From a checkpoint of a small transformer trained on Wikipedia: rotary positions.
Each number is 200 + 30 x the weight over the matrix's rms, rounded and kept within 0 to 999. Layers, rows and columns count from 0.

# layer 4 MLP up, 384x128, rms 0.0804, rows 192-298, columns 32-63
194,198,221,241,241,203,165,187,205,175,227,211,222,195,161,207,167,179,212,196,232,171,185,185,209,187,173,209,173,222,206,215
237,142,237,185,180,177,168,172,239,192,167,203,179,176,196,178,198,225,203,215,176,223,160,202,260,216,224,185,192,196,203,213
175,198,164,242,216,199,183,224,154,186,175,267,147,158,204,243,183,180,239,249,191,156,280,230,144,251,236,244,178,194,183,225
232,169,198,154,218,198,203,203,195,157,223,199,196,180,176,180,211,213,205,148,187,186,222,202,198,198,273,197,192,220,168,208
183,215,219,175,201,214,206,235,122,252,229,230,100,214,208,160,199,151,188,182,227,205,231,205,213,189,176,262,195,200,210,216
158,196,184,162,141,191,234,268,166,178,209,190,207,245,204,239,210,218,198,185,154,187,203,216,198,237,194,200,187,193,223,185
215,206,235,189,202,200,241,166,168,196,183,183,185,210,236,161,203,189,221,228,208,199,172,213,227,229,239,241,173,214,213,168
215,200,180,182,241,219,196,192,135,154,205,229,256,146,178,170,249,214,177,160,162,186,218,249,166,183,224,236,233,178,166,279
175,166,169,115,222,208,227,229,178,181,197,220,225,184,223,262,251,244,186,211,225,222,191,173,225,236,224,222,152,183,208,183
172,173,191,216,205,237,202,162,169,209,255,223,181,197,230,202,231,217,228,210,171,227,211,231,181,205,150,147,205,189,162,176
188,159,188,188,189,213,214,151,225,222,195,174,215,207,160,226,131,268,166,205,227,208,191,241,197,224,208,197,201,197,176,267
223,162,164,235,214,234,158,235,204,223,199,234,186,204,202,192,179,206,177,172,210,163,201,190,162,185,151,240,176,189,212,265
142,200,213,209,193,196,241,195,195,159,189,226,189,189,207,169,250,271,218,156,171,179,199,178,223,181,225,169,178,207,180,244
229,194,189,245,203,190,207,155,142,199,209,201,211,166,217,180,169,188,187,181,230,244,250,222,181,216,179,205,226,227,213,215
125,226,182,136,240,212,168,193,222,203,161,180,182,185,161,194,234,193,250,181,236,195,237,265,193,190,221,229,207,181,133,202
180,166,274,194,190,219,211,212,166,216,247,147,167,234,203,220,270,192,211,173,188,223,187,243,170,220,134,175,185,242,202,231
158,244,273,232,230,229,241,194,183,175,214,210,252,258,232,215,256,214,221,183,210,180,235,178,180,178,182,175,233,166,236,221
218,158,176,200,249,232,186,226,148,201,208,125,225,194,218,204,184,205,178,134,150,224,197,188,233,212,246,223,214,212,181,214
195,210,245,209,184,156,234,234,151,217,204,169,215,219,242,194,226,238,210,192,164,193,198,204,212,133,162,200,130,189,235,154
176,188,169,176,145,191,229,191,244,197,194,218,226,231,221,228,159,221,159,162,213,203,238,217,162,158,181,209,208,171,180,162
169,173,226,201,191,218,254,179,230,217,201,159,237,210,133,259,222,194,203,182,191,206,173,242,217,217,203,210,118,146,196,211
193,165,201,205,199,157,182,207,166,208,203,255,171,189,249,187,202,215,238,199,224,168,251,223,209,199,184,150,220,194,199,223
198,185,256,185,216,209,208,171,210,179,226,190,219,198,171,247,201,189,188,194,172,203,238,246,212,240,174,218,184,247,243,151
123,195,183,206,185,232,226,162,159,211,133,186,253,250,179,224,202,210,170,177,223,183,232,199,231,181,230,205,195,209,194,168
183,177,222,217,191,240,206,208,239,180,176,165,140,218,253,201,226,206,201,211,205,204,189,185,243,269,241,209,201,181,217,207
196,165,217,221,199,189,236,217,157,190,222,206,168,262,174,177,201,131,162,173,163,213,190,224,203,212,234,270,234,202,200,235
166,163,197,248,219,208,238,214,183,245,220,240,145,233,216,200,212,169,193,197,156,157,208,224,203,248,156,231,199,215,188,228
213,141,209,186,201,201,247,231,230,213,198,225,209,186,165,171,192,177,149,227,175,191,185,202,158,166,182,256,225,243,190,193
125,236,120,234,207,186,253,220,193,221,208,234,234,243,129,221,171,238,204,165,187,247,166,230,212,205,174,171,198,208,176,268
197,148,209,248,247,193,198,227,173,160,152,248,192,221,264,201,165,219,195,216,199,228,182,203,276,193,150,185,205,179,187,207
182,168,243,254,149,233,171,176,189,194,179,212,200,192,225,158,213,216,263,203,205,189,211,180,201,183,179,162,184,224,158,216
197,225,240,200,231,175,242,195,160,133,203,219,197,187,185,200,183,233,178,158,192,218,208,241,171,218,224,239,146,234,173,226
209,196,206,241,231,178,218,209,205,166,179,179,149,167,142,205,242,217,170,209,207,164,166,220,209,204,175,193,227,233,196,150
189,183,231,192,190,233,223,221,226,169,188,257,196,167,186,237,162,180,206,253,232,205,192,229,239,198,225,157,233,200,167,204
205,140,176,168,230,204,176,159,200,236,208,184,187,209,170,233,161,190,231,201,191,211,211,276,227,209,210,198,183,143,129,218
202,159,195,184,228,142,209,178,232,185,226,191,195,164,257,234,198,309,183,161,191,227,173,243,190,240,200,149,209,185,166,200
160,219,178,151,182,182,200,199,210,189,229,161,196,210,192,198,227,200,183,212,163,209,222,236,212,186,205,202,261,229,212,218
230,206,189,132,171,194,215,225,223,239,150,215,172,187,169,220,173,250,199,208,204,178,189,234,232,175,192,188,166,284,196,185
126,191,201,174,122,236,239,149,172,256,217,194,201,185,163,240,233,203,226,202,222,183,186,229,164,174,175,166,170,236,198,196
214,203,238,166,182,218,212,184,146,171,259,179,233,195,189,191,217,242,216,158,242,206,200,249,196,214,151,191,173,199,214,237
162,216,203,221,234,194,205,207,190,245,156,183,177,199,190,168,180,173,186,207,129,145,253,210,166,219,166,142,198,197,125,133
153,198,231,218,148,184,189,233,211,182,282,229,155,178,213,218,219,220,256,213,238,200,168,222,193,214,250,228,213,178,191,264
168,149,216,225,203,179,166,162,196,207,188,272,199,200,203,260,190,262,229,177,186,164,211,197,209,234,188,176,190,206,194,201
114,243,193,245,168,216,210,209,240,169,236,169,168,175,215,200,174,192,171,216,212,222,185,300,235,242,214,179,184,176,161,215
173,177,183,228,227,203,189,225,231,200,202,201,214,183,224,151,175,188,207,176,257,195,223,184,165,233,244,235,165,197,174,177
230,185,208,213,201,224,182,197,161,138,180,206,172,224,205,242,184,151,206,206,260,197,154,172,235,242,185,188,182,150,188,213
240,189,179,239,169,188,294,178,163,216,262,243,190,213,247,210,202,255,185,209,186,152,165,241,222,207,164,162,201,244,186,236
204,176,146,174,192,193,247,203,219,257,241,147,197,191,167,221,185,216,226,238,144,205,228,221,219,200,203,210,205,233,150,185
210,179,214,186,200,223,212,156,206,188,202,208,162,193,121,187,128,218,215,276,195,195,158,164,264,242,195,245,266,185,207,195
205,173,230,261,205,210,226,129,232,192,219,199,212,161,200,185,263,216,166,125,204,206,205,223,190,246,218,120,232,174,196,189
151,246,150,202,241,206,190,199,243,185,215,201,205,197,217,202,200,182,233,196,198,169,210,211,217,205,155,164,154,184,220,188
172,179,192,198,214,223,186,197,207,239,234,151,183,181,217,222,162,174,187,180,208,196,198,245,252,234,172,168,227,184,184,237
211,203,178,175,178,230,246,172,232,209,206,172,166,160,205,168,216,236,184,174,180,218,148,266,178,213,209,223,244,216,181,211
203,193,226,200,222,232,231,215,187,238,150,179,238,179,162,170,224,184,219,209,218,237,198,176,230,215,184,188,189,181,248,212
203,194,198,196,198,114,204,247,200,220,164,218,201,211,186,159,97,181,167,240,192,237,227,260,167,160,194,199,194,182,138,209
178,229,159,209,202,206,190,198,156,193,196,219,237,206,212,188,108,168,151,213,244,165,245,215,206,220,204,226,206,171,211,163
162,180,232,214,176,217,251,207,169,241,217,158,172,165,165,188,188,185,242,203,171,184,185,173,190,160,212,169,200,193,163,239
145,183,150,206,217,149,204,187,239,143,176,211,156,169,198,229,216,222,169,248,188,203,185,233,216,151,192,192,158,197,209,233
197,145,188,180,242,170,177,212,190,251,199,224,200,173,181,181,198,241,190,223,214,188,204,152,278,251,199,223,158,168,177,185
178,243,215,153,218,241,219,127,189,172,190,168,141,235,254,186,137,248,229,217,186,200,186,249,181,192,162,184,170,153,190,206
222,223,162,247,197,217,217,258,181,216,190,221,188,209,204,179,174,231,153,216,172,226,178,177,190,164,137,167,150,207,194,217
198,208,223,234,168,233,193,171,197,271,220,243,211,198,240,192,178,161,203,130,192,201,144,174,227,210,208,155,202,221,248,253
204,210,220,247,181,159,191,213,175,249,197,177,231,163,193,236,207,162,206,188,160,201,222,224,184,162,188,170,216,210,175,170
228,223,165,168,207,203,188,219,179,230,169,192,205,177,199,185,175,219,213,230,171,183,166,225,232,160,209,166,213,198,163,214
202,188,150,196,217,194,168,195,190,166,199,175,231,217,185,229,156,206,193,201,225,224,244,223,161,238,165,213,216,201,157,214
210,203,218,208,202,254,200,225,234,228,156,196,190,188,223,184,213,167,198,229,182,187,220,208,198,239,165,244,170,171,125,161
271,201,201,251,225,205,176,234,225,233,262,192,206,206,219,156,230,225,193,197,166,165,191,225,193,200,259,147,195,179,194,217
157,143,172,157,185,239,190,249,180,249,188,214,222,198,189,201,153,213,189,221,163,202,203,167,230,183,228,172,218,241,214,202
155,239,218,234,237,209,198,195,177,183,166,230,227,189,150,205,180,164,139,214,159,211,188,233,249,194,202,203,176,191,246,192
198,169,224,212,210,209,215,206,151,190,187,199,185,155,213,143,193,195,179,178,215,159,180,210,233,216,226,156,159,209,171,201
192,226,197,210,205,248,201,228,124,161,201,203,178,184,245,229,126,220,217,208,272,149,240,175,179,154,181,188,167,225,191,167
219,183,210,187,143,231,237,226,162,233,208,227,174,193,170,216,206,184,148,186,216,236,179,192,182,220,191,243,211,217,236,215
162,201,188,195,152,159,214,181,191,157,198,219,158,151,187,225,184,171,223,217,208,203,187,163,178,193,203,188,183,167,164,211
103,207,253,163,184,186,251,213,201,236,164,212,178,201,185,182,170,222,216,214,157,214,254,182,194,196,211,197,145,203,281,195
226,207,182,172,190,165,225,250,164,170,187,189,198,186,164,209,229,196,258,195,212,178,214,177,186,215,198,232,198,199,233,212
199,191,239,134,149,197,192,184,202,188,240,186,160,189,205,180,181,228,188,195,199,213,226,121,207,205,237,165,239,203,184,215
232,199,170,198,205,204,214,145,223,191,150,201,187,131,190,223,127,214,236,180,235,190,202,151,217,190,249,234,199,262,171,192
174,191,224,202,154,194,196,132,181,218,181,219,213,185,142,252,209,231,196,153,192,199,224,191,202,204,201,206,191,196,180,247
202,192,217,190,241,242,239,138,195,159,192,213,184,244,213,189,242,191,198,232,232,185,231,159,165,175,182,147,204,180,221,167
181,239,189,178,179,190,174,183,207,192,229,205,192,201,222,180,212,241,195,227,139,214,145,208,219,184,226,182,186,184,184,242
235,185,209,233,175,216,164,186,179,189,136,215,192,155,224,170,157,180,161,218,209,240,206,146,243,274,262,240,199,188,186,176
152,215,211,161,168,213,198,209,218,185,221,228,196,178,212,147,183,255,181,183,159,221,181,199,182,237,159,126,189,188,236,148
244,161,128,212,189,254,195,140,200,209,192,166,204,176,187,131,226,200,247,201,189,205,247,176,220,191,159,212,185,168,150,264
178,153,146,225,232,215,228,239,173,216,219,203,203,217,260,183,176,217,192,195,223,263,204,199,193,184,206,157,142,220,175,127
219,182,229,163,127,215,194,187,265,179,187,181,175,195,162,209,217,206,234,196,205,240,175,233,234,152,153,153,217,177,231,212
154,213,205,227,165,206,243,155,193,191,157,278,191,218,197,200,208,245,159,199,168,190,193,166,189,234,160,189,157,217,177,256
210,168,227,232,202,208,194,170,225,199,209,207,158,176,194,200,228,197,183,260,196,215,158,188,262,205,197,185,186,153,188,161
183,198,203,226,203,179,204,146,248,206,200,194,181,190,196,193,207,216,189,186,258,176,206,199,198,244,195,217,276,183,228,265
159,161,111,164,202,207,198,187,180,179,231,216,214,142,138,182,240,215,286,194,208,180,268,226,197,174,189,260,227,192,162,184
221,251,208,157,209,186,180,243,181,168,191,157,153,169,211,171,248,173,212,185,192,203,236,252,228,146,189,189,207,194,189,197
185,214,230,228,203,167,207,270,244,228,180,174,169,249,223,223,208,206,137,205,190,203,183,258,213,212,207,212,192,177,183,196
153,207,163,233,207,233,220,192,208,162,139,184,154,145,173,124,154,209,180,253,293,196,183,195,169,192,187,205,194,216,203,180
217,183,210,215,168,201,198,192,216,207,233,149,243,204,192,238,243,213,190,217,191,189,197,170,224,228,225,251,187,206,176,206
210,189,165,205,179,210,173,184,188,206,239,181,152,175,207,247,248,244,201,202,197,236,231,218,175,130,201,204,189,184,228,252
172,160,220,276,199,223,157,171,183,224,201,205,214,253,177,189,201,183,153,178,198,187,221,208,172,187,239,194,168,222,196,173
221,246,216,182,183,226,195,155,152,154,185,171,209,220,107,135,202,206,209,197,185,211,239,214,196,190,181,195,145,167,140,166
210,199,212,161,217,188,188,166,165,243,176,217,222,224,208,192,185,209,226,239,198,211,221,227,155,234,194,173,214,200,214,191
176,218,176,220,214,208,204,193,224,171,244,159,188,180,217,203,216,185,146,226,239,210,239,202,216,210,226,228,232,228,186,205
204,205,242,214,193,187,187,200,176,224,247,242,209,150,262,187,175,216,213,242,157,230,177,182,195,194,166,193,236,199,193,205
250,193,202,249,219,205,220,222,209,198,263,224,184,229,289,191,223,219,258,130,193,150,179,183,198,173,215,180,163,201,176,184
189,219,196,212,222,203,236,145,230,160,162,162,196,192,142,212,191,203,197,215,195,225,222,225,210,183,245,181,104,135,231,203
240,171,196,188,191,241,184,210,179,178,179,167,229,223,187,212,167,193,193,190,212,199,228,182,210,198,214,233,200,177,238,233
241,212,216,225,193,238,243,211,198,158,199,213,185,194,212,181,154,258,207,215,173,175,181,188,225,168,165,223,190,142,259,205
265,186,190,200,266,183,207,220,172,239,196,244,180,156,215,220,169,202,143,145,184,128,223,167,211,206,245,149,222,225,215,198
228,187,182,161,140,270,202,188,179,185,234,202,204,223,249,172,168,197,255,163,225,199,236,156,229,209,182,204,132,219,176,191
210,182,165,173,178,179,221,193,194,239,224,190,204,181,216,198,238,268,178,212,224,194,199,233,147,184,231,197,153,123,236,275
264,188,218,233,212,219,145,239,201,203,192,197,212,172,222,226,189,252,197,176,213,186,259,212,179,218,184,191,199,171,168,193
# layer 4 MLP down (transposed), 384x128, rms 0.08, rows 192-298, columns 32-63
198,169,184,168,170,227,211,240,192,251,162,208,160,217,233,198,187,159,260,235,211,191,196,201,182,173,189,178,183,202,181,183
146,184,228,179,209,243,178,221,198,216,226,166,250,230,153,234,236,162,213,181,206,216,235,241,177,176,181,241,155,183,160,153
193,221,176,199,203,211,197,207,129,237,211,205,205,173,253,215,184,235,231,171,201,215,188,182,200,181,162,182,182,186,206,241
177,184,152,209,187,182,213,168,179,154,194,206,205,176,175,212,191,170,277,196,202,219,203,207,227,181,155,141,200,232,203,204
172,236,174,206,197,185,147,202,251,199,244,163,166,207,212,153,212,207,199,209,161,237,215,164,194,222,252,161,185,174,169,216
185,178,226,184,184,224,219,218,202,224,194,252,204,211,171,304,236,208,161,199,218,220,266,149,117,225,130,153,211,183,176,208
181,209,221,232,204,220,161,218,213,240,260,184,201,205,193,221,231,229,146,211,190,194,203,181,156,192,238,200,141,269,176,231
153,187,226,198,193,238,230,162,206,127,129,237,285,233,203,190,90,214,174,213,251,206,230,176,221,233,223,178,212,200,161,132
255,208,244,153,166,202,201,180,169,175,259,247,214,220,223,182,182,153,175,202,211,193,229,226,143,201,177,184,208,167,208,140
184,186,194,210,181,182,214,211,165,159,154,242,216,170,272,194,147,241,245,183,177,158,207,231,171,179,180,171,188,252,192,165
193,236,246,225,236,183,182,176,197,183,161,174,151,146,196,184,161,183,175,189,191,217,238,213,247,165,244,196,148,217,163,166
166,197,220,130,179,203,236,203,192,180,225,203,202,235,173,143,206,210,238,238,220,250,216,156,200,229,164,216,226,206,239,206
142,157,161,221,196,202,231,206,185,223,200,163,187,174,222,214,214,195,223,135,208,219,194,205,256,203,186,197,228,170,191,163
222,162,178,208,263,167,203,220,198,207,234,214,166,210,150,264,184,178,181,166,187,193,220,183,213,171,202,160,151,201,173,207
164,243,184,174,196,214,228,208,169,206,218,207,192,184,208,188,137,147,192,192,242,213,234,224,198,219,263,218,172,214,257,165
130,205,251,186,219,202,264,248,198,245,187,205,226,198,220,217,234,159,223,249,215,166,177,215,184,218,219,135,203,207,227,215
176,234,172,216,266,160,219,244,212,201,142,102,177,204,166,193,206,213,189,202,216,221,219,186,240,197,219,170,172,214,215,153
184,248,188,219,187,278,170,179,208,200,182,169,205,199,172,224,178,176,212,221,224,182,196,156,219,229,149,194,148,232,144,240
247,220,210,169,170,268,204,139,221,201,215,173,155,221,230,200,220,228,195,244,168,257,211,211,192,233,224,214,221,168,222,180
182,171,167,261,190,238,226,204,253,187,159,220,147,187,185,165,213,189,226,178,196,221,219,174,229,227,204,205,233,219,236,287
187,188,250,223,231,218,204,202,188,224,212,215,240,191,169,168,219,206,202,202,213,180,214,125,229,212,211,174,201,144,201,236
152,199,184,178,183,238,188,163,173,187,209,196,234,228,199,230,202,205,156,212,199,192,170,140,248,211,192,192,194,186,225,167
205,198,211,207,253,184,213,198,145,215,169,172,172,162,218,213,238,182,243,260,180,166,242,199,185,219,178,180,216,241,276,211
188,191,212,212,222,211,156,177,230,203,209,243,159,148,197,151,185,198,242,183,245,213,217,241,256,146,182,227,185,205,219,252
194,182,183,199,205,164,131,180,173,268,193,161,218,178,254,252,179,144,158,197,268,167,231,237,180,180,214,187,200,191,154,189
234,180,232,217,228,203,221,247,198,228,129,199,240,183,185,201,229,164,196,165,198,258,198,189,191,227,152,247,154,265,264,230
137,184,167,162,230,222,209,254,245,213,197,169,215,220,186,210,223,175,222,207,222,249,129,171,282,141,165,201,180,221,187,160
138,211,242,208,210,231,152,233,169,213,192,220,175,189,202,219,179,192,170,190,167,257,222,196,163,185,201,170,192,196,182,186
248,208,200,241,227,250,153,165,212,163,188,171,244,211,217,194,228,185,200,184,193,185,201,192,229,199,232,146,232,199,193,207
192,204,214,201,156,222,176,160,241,209,242,184,193,215,195,187,219,213,156,158,144,192,283,227,181,222,217,203,157,207,227,160
197,214,161,233,208,192,235,192,246,182,169,199,208,230,179,202,208,201,205,219,238,209,184,195,192,258,200,243,224,201,207,183
163,234,186,223,207,215,142,212,154,198,209,194,162,193,159,219,205,177,245,184,176,202,155,254,199,179,168,177,164,193,190,250
172,200,276,151,202,183,230,159,164,221,195,184,223,199,184,150,185,191,213,189,233,170,226,161,250,178,257,216,169,230,241,217
202,251,167,266,218,221,218,213,181,163,159,166,182,225,148,208,172,124,148,208,204,188,203,207,204,183,220,223,173,225,212,206
220,230,145,210,186,227,212,223,201,197,191,190,226,226,151,208,186,176,186,229,179,208,114,220,175,191,192,216,198,200,194,183
238,212,222,266,198,242,236,141,218,259,192,175,231,166,171,228,218,206,196,178,183,228,219,166,154,198,221,162,209,251,182,209
235,139,184,222,178,211,178,223,198,135,201,209,194,221,247,200,206,151,175,184,182,189,204,184,211,219,257,168,175,245,184,180
149,270,183,248,236,262,140,168,172,214,194,219,250,226,208,169,169,182,176,171,174,220,235,256,187,151,199,159,205,211,223,199
210,169,177,155,231,188,216,187,161,184,195,223,182,194,250,174,210,276,222,204,185,186,185,184,199,192,192,184,183,208,184,254
193,175,231,177,172,180,200,200,177,207,188,238,193,208,194,215,213,156,202,207,186,248,191,149,190,179,143,167,202,252,189,231
197,233,209,200,190,181,226,192,168,210,262,213,228,170,243,190,201,152,235,205,203,222,190,208,186,198,217,182,183,183,264,189
175,180,177,167,173,207,192,207,194,212,115,246,221,204,274,209,172,164,159,216,184,174,210,165,182,200,184,183,200,173,184,205
188,261,203,193,210,170,214,181,150,227,196,134,145,192,185,216,179,174,213,187,240,161,147,215,221,194,224,236,228,235,155,183
196,204,284,213,177,236,216,170,159,229,193,164,219,178,191,167,183,178,246,174,188,196,159,127,207,190,185,191,141,223,173,213
228,244,246,240,239,136,210,173,203,202,223,155,228,206,217,248,191,163,158,197,218,178,197,234,151,201,173,213,241,209,217,188
196,204,214,210,200,220,194,214,190,215,240,168,209,190,228,161,231,220,189,161,197,221,203,189,198,198,261,227,246,253,219,128
189,185,219,156,159,216,204,206,194,234,205,155,211,196,160,231,181,291,229,181,210,183,175,151,199,216,162,219,195,224,195,200
214,214,256,175,187,160,179,223,181,149,224,223,193,186,215,217,163,178,239,227,208,173,216,208,169,206,195,223,274,186,225,179
200,177,203,216,229,203,214,136,214,171,164,255,187,212,231,163,193,215,154,167,130,217,181,196,177,171,185,198,181,219,161,236
199,246,198,180,203,167,147,209,177,191,187,231,156,199,146,164,214,199,224,207,222,187,239,162,208,243,120,154,244,192,182,149
233,256,198,227,184,229,183,190,218,229,235,171,144,208,199,196,204,254,224,211,184,209,232,212,202,201,199,177,237,267,199,227
184,186,182,207,239,124,242,201,208,204,217,167,202,236,183,230,240,206,138,162,214,189,218,210,195,214,168,202,221,161,204,202
207,203,221,188,130,221,207,156,223,217,159,191,217,223,161,202,155,163,221,220,160,197,200,197,176,220,183,254,187,210,225,234
150,168,190,203,208,221,232,203,210,204,187,193,211,211,222,205,197,186,180,203,204,190,247,169,219,224,152,189,129,270,235,185
164,191,177,227,173,203,221,245,240,208,193,229,176,152,162,168,175,242,229,204,156,211,211,237,220,280,169,162,188,201,222,155
224,169,233,196,148,221,241,176,166,160,215,198,143,209,231,205,191,234,205,171,211,170,253,158,196,195,191,233,204,227,184,184
165,267,189,221,155,287,178,189,202,211,184,193,214,222,205,172,206,190,236,147,188,173,184,140,172,208,215,208,187,266,150,182
193,190,267,232,145,215,177,180,211,208,236,167,162,214,183,192,183,216,175,205,199,201,238,163,179,150,249,180,195,187,185,253
176,206,197,182,188,191,224,235,247,146,208,234,239,217,234,217,201,139,196,214,193,144,202,193,156,222,210,177,221,178,233,248
246,225,167,248,229,215,192,273,201,176,163,243,196,155,187,220,237,215,181,187,210,229,184,260,207,274,190,260,218,203,215,211
224,246,208,173,180,222,184,182,212,226,199,150,229,189,196,236,189,213,268,167,196,231,180,218,220,189,191,211,180,215,214,185
158,175,265,204,191,179,223,236,195,239,218,180,184,147,211,143,173,226,166,172,185,169,215,212,199,246,183,245,203,170,204,190
221,255,238,251,207,178,183,141,173,173,163,202,235,236,212,171,184,152,211,185,212,176,165,214,194,154,190,296,209,195,244,194
201,260,167,206,220,250,228,237,201,188,175,189,286,229,216,213,245,164,153,213,137,235,197,216,167,132,168,222,171,190,206,174
168,195,267,222,214,208,151,141,204,235,213,215,209,226,263,160,224,214,243,212,84,178,131,218,222,228,184,223,147,184,137,212
241,260,259,159,173,211,164,225,223,191,209,195,223,200,236,222,218,156,200,197,241,181,198,186,194,163,189,259,214,183,228,148
205,223,200,167,205,208,195,234,198,176,190,204,229,207,214,197,130,188,207,201,188,193,190,240,183,219,254,170,225,221,170,197
210,184,218,216,201,196,202,212,193,192,158,150,171,244,235,196,214,196,203,284,193,158,191,264,223,180,183,209,216,162,206,220
153,148,213,179,157,171,190,177,209,226,194,204,162,221,201,153,188,250,204,201,202,165,252,200,154,233,228,151,223,233,158,203
154,206,183,232,182,163,229,207,163,184,187,232,240,220,243,176,184,188,234,213,174,190,224,183,184,201,204,167,171,205,189,170
176,148,226,180,195,196,178,209,252,216,215,182,225,206,183,235,279,188,223,209,182,233,174,178,269,221,182,227,238,133,228,166
190,208,226,191,221,207,169,187,191,162,207,216,251,201,220,170,152,253,193,147,206,229,216,231,197,204,210,196,138,206,153,223
216,188,191,269,242,185,154,203,183,188,218,150,220,262,204,261,192,244,206,157,219,170,221,225,221,204,194,226,167,230,166,186
250,198,206,197,231,173,190,165,251,192,204,163,246,201,231,211,201,175,195,166,189,158,209,234,188,235,245,250,211,295,190,196
228,196,208,237,184,179,220,211,227,237,192,227,169,171,229,214,246,218,192,234,220,188,207,220,217,199,174,208,198,194,209,150
207,193,199,167,198,203,229,208,214,181,219,196,186,166,190,213,201,273,192,191,230,150,215,190,246,249,221,201,233,173,210,228
227,246,202,253,194,139,202,171,222,134,140,178,193,191,246,223,200,198,202,256,176,213,202,219,171,204,212,189,174,172,182,203
201,159,154,233,195,232,192,223,188,178,214,195,211,177,236,156,221,214,221,196,246,143,216,247,202,186,172,181,201,191,212,197
175,177,220,193,183,201,145,202,210,154,162,199,226,187,144,233,219,232,175,204,196,222,221,208,136,130,201,207,164,184,184,198
194,224,153,233,213,242,191,242,190,254,206,270,186,211,247,136,173,228,137,170,196,168,175,196,207,221,195,238,181,238,206,208
174,205,169,214,186,222,88,190,233,189,163,208,249,193,238,184,187,227,204,283,184,203,175,209,217,199,250,171,222,161,233,200
205,193,190,194,212,198,257,148,180,169,251,208,174,201,211,240,196,162,178,246,199,230,179,231,168,213,194,200,199,210,163,165
207,200,205,194,139,183,188,210,185,216,166,224,155,211,189,257,189,226,194,243,172,228,225,193,290,221,191,185,220,245,220,197
234,189,248,180,229,198,240,208,232,208,157,202,206,165,234,190,233,199,223,171,168,221,143,191,205,274,183,247,191,138,202,220
166,266,235,185,202,184,179,233,207,153,205,180,227,215,209,190,142,156,189,232,224,170,189,216,168,194,221,240,178,198,237,159
126,242,207,197,190,293,219,196,182,195,200,150,171,224,209,212,228,227,199,200,190,210,168,227,203,187,189,240,199,162,227,237
217,133,209,158,206,152,234,216,226,199,198,152,188,230,196,171,236,186,228,201,233,211,192,195,174,182,237,165,225,224,155,193
209,228,189,229,187,193,169,270,158,226,130,189,256,149,173,198,171,221,177,220,197,227,169,192,181,170,140,239,160,215,201,214
188,214,202,193,255,182,181,188,212,220,184,188,226,152,184,256,162,209,188,163,235,212,194,180,148,254,264,201,198,231,232,212
207,188,183,202,166,214,239,187,266,194,285,237,253,173,206,174,185,220,193,178,223,238,171,171,226,231,246,144,241,171,179,172
208,178,178,157,171,202,191,179,198,207,207,231,202,231,176,160,197,200,181,238,205,190,191,115,233,199,217,218,155,204,172,200
232,208,225,221,243,231,240,222,171,229,226,227,147,224,152,158,218,170,167,206,167,230,168,194,183,188,244,188,215,199,194,208
184,261,213,159,243,193,164,226,268,133,221,198,217,198,203,180,246,176,196,260,137,191,190,143,182,178,182,192,236,209,241,172
209,209,215,202,235,144,164,216,196,237,149,168,211,218,226,203,284,217,211,199,194,174,219,291,174,216,136,205,148,218,208,172
204,207,228,167,240,164,182,217,162,144,189,227,178,141,163,177,222,143,219,208,202,193,181,244,201,142,167,180,214,210,200,222
249,184,181,238,204,209,219,203,165,159,193,219,200,178,201,130,282,211,205,156,198,221,214,169,242,169,217,189,210,198,199,213
212,225,220,212,166,180,169,195,260,248,193,132,170,178,185,198,155,167,177,215,209,201,234,201,215,210,183,217,152,247,212,215
186,253,210,238,241,188,200,191,181,187,201,229,269,174,187,169,186,215,210,187,164,173,187,192,203,140,193,210,139,169,190,194
207,215,232,149,214,219,199,182,207,149,206,242,211,190,189,162,201,208,178,209,206,202,239,199,205,218,163,209,180,200,212,208
177,222,235,226,214,180,198,222,154,189,200,199,259,218,209,161,208,192,215,138,201,192,245,194,163,206,194,215,121,241,170,223
179,226,200,191,188,206,176,204,236,235,219,190,204,193,150,133,184,237,199,225,211,211,155,182,200,175,208,135,183,276,158,223
168,207,185,209,210,203,180,181,221,182,225,215,172,121,198,210,181,167,184,160,180,196,181,242,248,231,166,175,173,248,158,232
199,199,178,206,151,199,202,183,233,300,215,224,192,184,199,163,243,249,144,171,215,171,206,192,158,217,194,203,222,227,171,144
146,220,226,176,154,235,189,235,138,172,191,212,199,201,138,201,217,221,180,206,215,234,180,202,168,168,223,254,201,242,191,235
227,255,198,205,190,180,221,211,224,192,216,165,209,201,201,193,198,204,212,232,173,165,225,213,182,217,239,162,192,166,235,161
226,202,218,201,223,246,207,228,166,214,198,174,244,213,191,184,227,229,174,187,254,202,215,237,211,198,211,197,209,218,220,216
203,248,185,190,155,200,178,217,192,247,212,211,196,187,182,189,183,228,160,233,196,184,189,170,171,203,166,181,248,188,279,190